config.toml
hidden_size = 320
intermediate_size = 1280
norm_eps = 1e-05
tie_word_embeddings = true
train_tokens = 420900000
dataset = "wikipedia_en"
Each number is 500 + 50 x the weight over its row's rms, rounded and kept within 0 to 999. Layers, rows and columns count from 0. Numbers have three digits each. The size before them is the row's rms in percent of the matrix's.

# layer 5 MLP up, 1280x320, rms 0.0807, rows 1004-1159, columns 240-279
098:449621535479503539518487497551547494473608492463497437553470525539467510522566453428503533562490513465448521453497580452
089:465493368517500576467523497444503559436560486466542529437533508436505494402464542510515488540472498520488559525562457533
111:507446499636514541471520489500533413483504586517571489556507558561414524474545532564501499460535505421464467513477500597
104:625510553487375533492492412398551550544472473587483449502488476459503490416535565500517471434438420433558520593465575552
094:388527422628490652454530369580500444513520632433519541484454545482467529482464488473442501496515473572528496511411462555
093:495448470511446475460534546483574532549479537498439463526565412578578383514530481466475515502474501451507578531412516540
103:455582471536530565462510485531467540447454538534484494561569430535505375501500409418573691510518473497571531552572486474
101:429519488455434530418496424547492453577512596435512538407449557459476580452473498475488488526550513511538515509559563521
113:557419460471448498605486442568505484460479495536448508563595506458471456469568494525498629478413492434517561523448616494
092:455532469494509468456500599588552491533498528460643530503528457468505421370552498482477493519472516479530455577531477576
099:541488468636446583417492497515464544484487539476511534553435473469494512455495437500352522478550551581490550502509529435
102:515509480479562475487452530489483619498459510538491515447467516550540399522450524618513481486501514534573357474457460510
099:557508499552472481475539542465440419487524511474522428552486532482539431527412582590513543541441530494498569487463510542
089:482457609442478434557520488528597533468461430484515521452416541545449540431572435558546498527495458495462498491549438575
092:547492505480500563441514467558520559572473469440485492542400571482486463506491496652470443587513494470483484529496501536
103:457679469438384493601436447484433413526474552530544484449477516566507437521571515513464508495425599500530551451448538436
093:483590451541504504631602537480543523474551499480515480531408524457482475420476494537445526468486496498556501649545443489
091:498390568442548627538461469476492502547492454405486401404418490539425501528600498513359463402603479579491376528476578506
096:447462561616427565546537537577491428579573505529520607460511563478523512376463471459542511484545506502541573419483461542
097:473529532569372462455504535498491470590560490520545530526510529476450514426511468405454529537489644478473456499541542531
086:454529487489592505580618439499478528453518447431501499438511489578518587604429563458546513511454467526496574434433533621
095:508530549520455429531518533537449537517566408481618533443577607537416418469465500564515484503433551483454504422536539523
099:426529461426455524479490568505493527483488617484421488520539480516534510525416600521510596533486480510470595558502561497
103:448514477484416494458485536506424444478569471518430552502601550506491530515580521461509569461548542542527532592556440517
101:476450449486514525554509518415516532500518523613570527609464517469434510464591538475481480535548404463476430502536613386
115:499529493448489507459424669471475492476461458520512482554490527595462533506501483515549521442556507452513455533548464492
096:597529580490504507509495499432501510499524572501596525527512461537593588551516524498532467639548437514460325540455444513
098:411533499394504420495515458549527435461515527358502515513502581570468506469461582506513461505451526437473466477508484502
103:521580541596527541519477489470435476445546597457527436460527524497464478541568530448406593492442448432485427468542521438
104:573519453434532514493515560488476496528432503524607580496495546500428500436542437539403527480460534536596449523481468548
098:463543548529506517484566393561524489506536515403473492622509523581536562522482515526472536529467501531480492474545511474
126:584516442469438468496463554461470640470532519481553530485524485537440445470512478518508507508496503496568443532363467444
109:517599381427428425518540610538457544534481468490489468435507541620568433509490474458496490493493474388499508609474597539
100:464517375522494374476525515539556497527482541504489452504477443532488537392504551474520581460537502434517565514400538430
097:486544522475497521514514469410411515557508547483458478552449431583518497527504544495503427420500520506502544454501493541
104:526474508428487469481553489557497469578466453472460470526452522452459484528500434500515473470450488478576413516491459421
096:408482487602554500384515500551525502448428538560514481504519467500431588554460522580536471591526467497588510375523433485
102:533621556440511531533505532568490453581558524549522442537543468495475405534450547435596462469485570511569486495512438537
101:595473492555442511457549477432521483488562495483505479497550564495498483517520460525504554537440488472540521444450472475
100:511483494419505571506516588448491460561512583516473470510434492477530546496523530480494495487582493590534572515415558457
110:563502505534524488520481577602396528496514487462573512476503535499465500480369472520513490465494434423572520440480505481
101:366514459566442497578611470444460445415454548531440554464473523539572462491553490492526507585535506464452426448523508546
101:491511567522580504481557451474476447522399523512397572514551463488538448463553557452409599565483517539419467539527474461
103:464599482553487515612442499484566489504448524427480497512464482540436492496528538529515479471533595498498511531505471500
104:467528548420601521496521418488494521558554447480582439510582537439495470521555446558531503465443413470535543485441456507
098:484492530486518512444533442500521468472505493559495473510522508499577459483573442504413503495542498462468467505484496490
102:477512469489510463485468531546434509563441540462495528571551569471385628588442554517424539526439546473453504552466546478
108:515520390440533455478561501532566508509484463547442488496496507650528512508489484471448499550602438427524508480465575542
095:469481534468557474476453441422400444583479494483531558480519566459490442504413468549507505534531494516496572464581530467
105:523598485444564507437512535641506454511468455489499558547578512451474538580611626523528598406520517508533406551548542509
105:429510558486492485541543581539469493544478510487513425391424497489542463594483510478488500547558510374440524545569496565
101:583417472540474522467481549423528499489456548545430555504565579511508433514430483573453506472479464461602417496461513614
103:432534631521437452573503493566547537498564511450510565399544565512563497546496515480485451589521519501412488591400546491
092:614492633560498487549484463515385452568534599576537451530495478568498539493506451476457527393551514569511481423508536538
098:549578556465458483534508474527453481531430505467530527439532452518409484457407515527445549491426480492599528503467616515
109:545588566509521487514470464510635472482552556528597467574531494457480463513528465558553452531567530429510380513520511508
097:485458507478530430555482441450456483504502511594538498505523525468494430461507486535435551482500488496452419599523419544
097:458475532509392525573538503558564471426573470470546536536444522432545416497506482475570503464549541414481490506396526464
116:508474540481511509486449535504534546446484532470587569506556556546525448527467471513530624554512504534472477486405559478
096:449509506551562413408517513449548447541528391577407531460446438434482496375415501487486539544547578464461508432463529495
097:495429498562507498468433458515495468523438449456533435410460510564540593508493602547571526463681484439526524493439594540
087:521423456466471518458504489559485498499541454497534479499545466476444460536572562620535511573566495488541578523536441427
092:528629416438586464480522521510469526495530442480457444481453447552575573495476536453436533553568492522455460519479508506
101:435498530513549493487456506486503427508499523412504560496402527457521489485432396516540479438435534490478373493521509483
095:433531482512516533455653530498536501623459541435576481419497498477535539492507536510511560455541467499559571567450478589
115:539592487522460524526576476450457513555493544480564474552477498464562484590565549456405478464486491483568452546483435522
091:485436531514507472415507504550484482559466625505466499547513489555466570531488397661524432402484548527568464520501536511
100:436529430492509541422559565468450495535506604503466558558485487506447535536562453505471450493565504493551386476559456480
090:525434496449482522504524426541549565540458604419483494472525483546675484444451460479497489467477424529456465454478470487
091:486456438379432502522575487497438468438479518369531454504407517453541469503397488546462611427491482607483553478510486385
098:465533390456576476459440508472454571481524454411396559502480538565472525333505572596514498470472574542497473505610502445
094:509493504444475462567601431504498480500424459460544477478443472528460417533506420504493484443430502506542533557537482463
108:527507457536448500509587507405503576511579502536512458493554498620611582477439507474515525480457482419497396519597501442
095:383578458491532482571447500485422551530468467445455583452503479470417507536488376635504525651586444429410490582511448470
104:552497532516505440420452522582544488556525469574576518422542527587494480487518433627460481434530452387505535542511515452
100:405495584503514621543426401497512446472494489573431494534547455455506549485501522534518507493510512499609431562503517501
114:459518546465502457552454415514496434517590462510479572447529531627504431491521393527526480537494511468537487544578508467
102:564557383418457542533487548530435399422529493473551542588479566507458451455487516466526565516418463500459479496510551494
085:476550518585506475513524462453518424434489521449524376464509458547538528532563490611579488575519432523457514573499561465
102:465468548528491628543399531397525498493504531515478555520549565427507492517505562516457566520521508507569503445523503509
089:513530562472527415504598482533568446561507508449551526479614480494476415438476463483364539475504502510502437529546494476
102:542454550525479517608529475471599467486506525482502415532469479667500380467444420512515516479508565488500503488463530538
101:515615495477606548533523471419412471475393616453576478485428507430464422468509413517543459463503484451592549562445499523
082:553589510476504545538490463502537504472533452538384479552503502515554549441483393448431455590472485495521500453485548432
104:526503528497518550504495518577510601572531481523481555486463585538485477509514472561501471605541501548518515496530539494
096:438565368499487464475573512475444446478494505503519558562457516519532417516514496551513433438495545498483492389473448412
101:506535411446576515446499543489510462603488584580444555465512509508418463483460568577485486491526562408451486548452465499
111:469579456535512409432506645500461468586508445492544557584482531490445443499502430490512491495452536448524489505568489535
095:516464536531493534483503578457507485538469542524530552515531470529511521409570501585408624491600494511446508455538544526
101:410506518515470494496498545528515493454471522538497506483466438541451438464521412462536509483506412465535524507561517475
092:548585470564454486433508437552555500465448498547456497547467545526436518514428404557498565481617560542530527551511485554
095:378526495495533444401488516551463557502483496489521575463533552470561359427420418508495427478565431507497480618477460474
099:563585519517476440623442420490485483519475471511458549526459504461521579415415514565460481504482504475573541513468518521
088:568505448512518370564530446541351550504459575415556489465482522485514508514481517609481540542495591476482427443443519530
103:605486546484452584487561576506470438565463472458524533526615470588512447506504463565419495535541541463490510522463523530
097:555483510510424489502480548510541440499450547522481460484488462451432513501443373577483489490480427456473442547473517502
097:418508526451567528533536576494596501548554596526448486463571481535400434412534496443521386534442489472532494528564588548
095:456488499476483564520568456504474500528429510546538518456539386527481515530464544445480465496440491485473562532555538475
100:537546563548551505427460515542523441576532519511517472526462521502357478471480421537522473537510501435374504467507530522
097:405583413484559486509553540474537434453449518498463443553591450421526509549570516472542439535522495518503510446425450474
095:482527522585612495495434392460578548520473467477406410552447517461533571468502466524564486494527563408476473519516495510
106:588537483505478498465492465620513509531409473513546596556516554469481575501443541573505423573508495463465489545498522465
114:464516478499449517620606501416501506502525427471589531576479418437525480404618419552469480452434439440563478446471453491
101:524495481513560447579561505431481478541559500458531498493523501440557482502497517466486386448496612543440437466445430530
103:609493599424541466571515478563463471443569522456413492489465473424517523513458400518506506473561457446434537464452504505
107:457506547509405455478521492419620480532530540544521470561429554473464482504488513492530437509541490462530365526455537546
093:564513495470567560534476546441531582457560506417540511483484491457460440566445393490373525560567521500505479442522525456
109:503577537532505514447502495535485515467479514523477459492520519535489468599521459531554542420468500531527502554458570518
099:498668440659526488433445481518539515418462486461452604556538505522500477469509481519520529485494543526534472536489491486
106:506529555569495527529433494551528471594534527459522565457424574473476514495516494514524503413547511483545530489450455573
095:454524465512500502473521496447428493508487484476526528471473489477549512482454508538462523488545500592481488555465602527
094:484504496552464464567562442403566608533547445516524491497532433483473438492424403514535462462507578535543430487493471345
106:471571519502472452489495564519493524554491627488507484466529473456462414442414477537542490431500539620477535449521471418
104:460473405534487462547441461463446526520543564460513496393550532540427423428501446509560514587472531477548538451514412492
100:554505486456515546548414472503559688446577428565519485457457554417485403402513385454455493557516513476536524505491516566
097:476419498469446453559508483513485486516436466486508442487488512544470516425509436486429472489436432469552434488469569497
098:577500485448456567511473555447504542437477507488419438539549533513494492437526442523360462482477401461423502574506561466
088:472573475560598452630553482532501515457503489460456495430579515551516455498469510480468495549533575500555540508553551434
103:509548533455518539560539531491473504459466455441512545517589516422492495586564459452409548572517399480612519570504547425
094:604516548561485621482509469461504495572421544483509485530516564499461437493432568468411496472536561329538478480481460421
100:470508505474529402482573533489552478558534419550500422511592534487517543451591480452528456477551447558561499453376569455
101:455490596552565474541517419477522516485521514504546387417504426489479591475503522462505492470511518511481483514542493419
101:445508537540466489500556556528549542484493490493502486524549633538490513480527538472508459480574453598545504424526462513
108:573466474468542431550560433672481558512530532440562588570517557511535510496401577628493467517506499494496396474502566421
089:484494508470545442467531468459461523406513433531643504455459521522605530465520446436536445524492471548493469557502423484
096:510586431446504464456481462518447433534479505580430618502520535552455455518506510469505476448479463506476509541422520547
105:392401448521471503489495463587521579549581562529513506492424544493511484554493517611482439507448501601549541571472474340
097:390562588579513472527560495560506575478539579506532576542493550519422486519473506524533467415476529556437471479463462471
114:451533486467532544519531448609495483561539487574512423578553550500522471529510571455497489496478461516520533559452596453
099:496487464556540438572518586505604557500532483461394546567524521495408555502519482540456556534550569442495528413485445503
101:525531536470557464469564537466497538417395508442506514510538486535550555446494414493459472480464578507526476521543558430
100:424482486374457484456484505465457512544438416485413480531498465592498485426582459585478536475590614466439500564567424477
095:571542389568406451521589442529542486459475543543490466576435501483524555505396506517555571526460401548490466426548478492
098:520465445676570487499516672466497434443515435508520440451467493487514456508613610501480544583642493541454428481491522406
100:514539524425512519553593388538448448537524528485437505459481478449529442331524528525451550481507553427456447448572530500
093:476470534420479506393530505462523550502441472503496585501442491524493400459525592528441533503510582430440493525466532543
090:384527496508620547465545430595583467623482475487593541565475525529536566377510503579423415543477458501575533484485505465
102:622661371494639550466550511460553416515485487464488460554483543450474483474524486537496502536509488518606447603576534497
101:510402526549480555495474386534584559528374481481466566458521446533484437427575477457494465457511524453398497504507468501
096:491559456424559463461543476539507551546422495395456516561526469565573469504539533497514435431492413387516554461530460576
118:504434430431474670490439416464549429455488531452545472482483438596515503522544502459510597559492484513418513534495462363
101:501520482481472505525485561471445542434528485539452595490529480465577504489524493548509513629548420464524486487509399560
108:483519457423505529475486461490507566379396527567510580492528467523495520476513457436468429562519525534510416535468516526
102:450497497519511534543510511569456495425517543415543540490524525440452489490472555552455518507459528492537510551432436567
094:593469511539389450470515448534560481505504544410487564533553458427546426366458489529536498485573510535523537511521510569
102:467455566441534379546517453503521537572490455447453415532536578510476538487468525499536541498541512480466483556469509499
105:471452521511487503537481398522539505493491380463402513535450498537409522453603532589479410499461563541471528605529510401
108:406508518490456531513555547494496441503504472523483427577459549525497483463447482548544459533485507474461444496489521522
107:562445518462399465522497542472421440528568445494442531549488496517483462498462470500516366515535455525494372435485443514
112:572482518501493558463516569469567584488595450561470451535468456514464657463501537570560532502549532594507418481555404507
102:516484448526487497468591540458507433499496564503437577495555600512512548583459449475482511535545502458577498463489460552
094:583508480438406436516461446533472534501426458479492514515451558531471512471535508511351489508456472468464528535522554531
096:471502542629419505491509496490489487445508525651531587500469418569472491575536499581524499568486500469581488510458501479
097:451476414509568418594451422529580509473525510544503402576501484480489558581434499521531517534554470494534484503487500471
095:429702469468518581558418566566527507437516483503584534542494545539521487525455568458478458512507480497501471443504513550
100:552455468506510514484580399412446451489481579523471570558477534448481439469548437462453606483489441500514518482467541551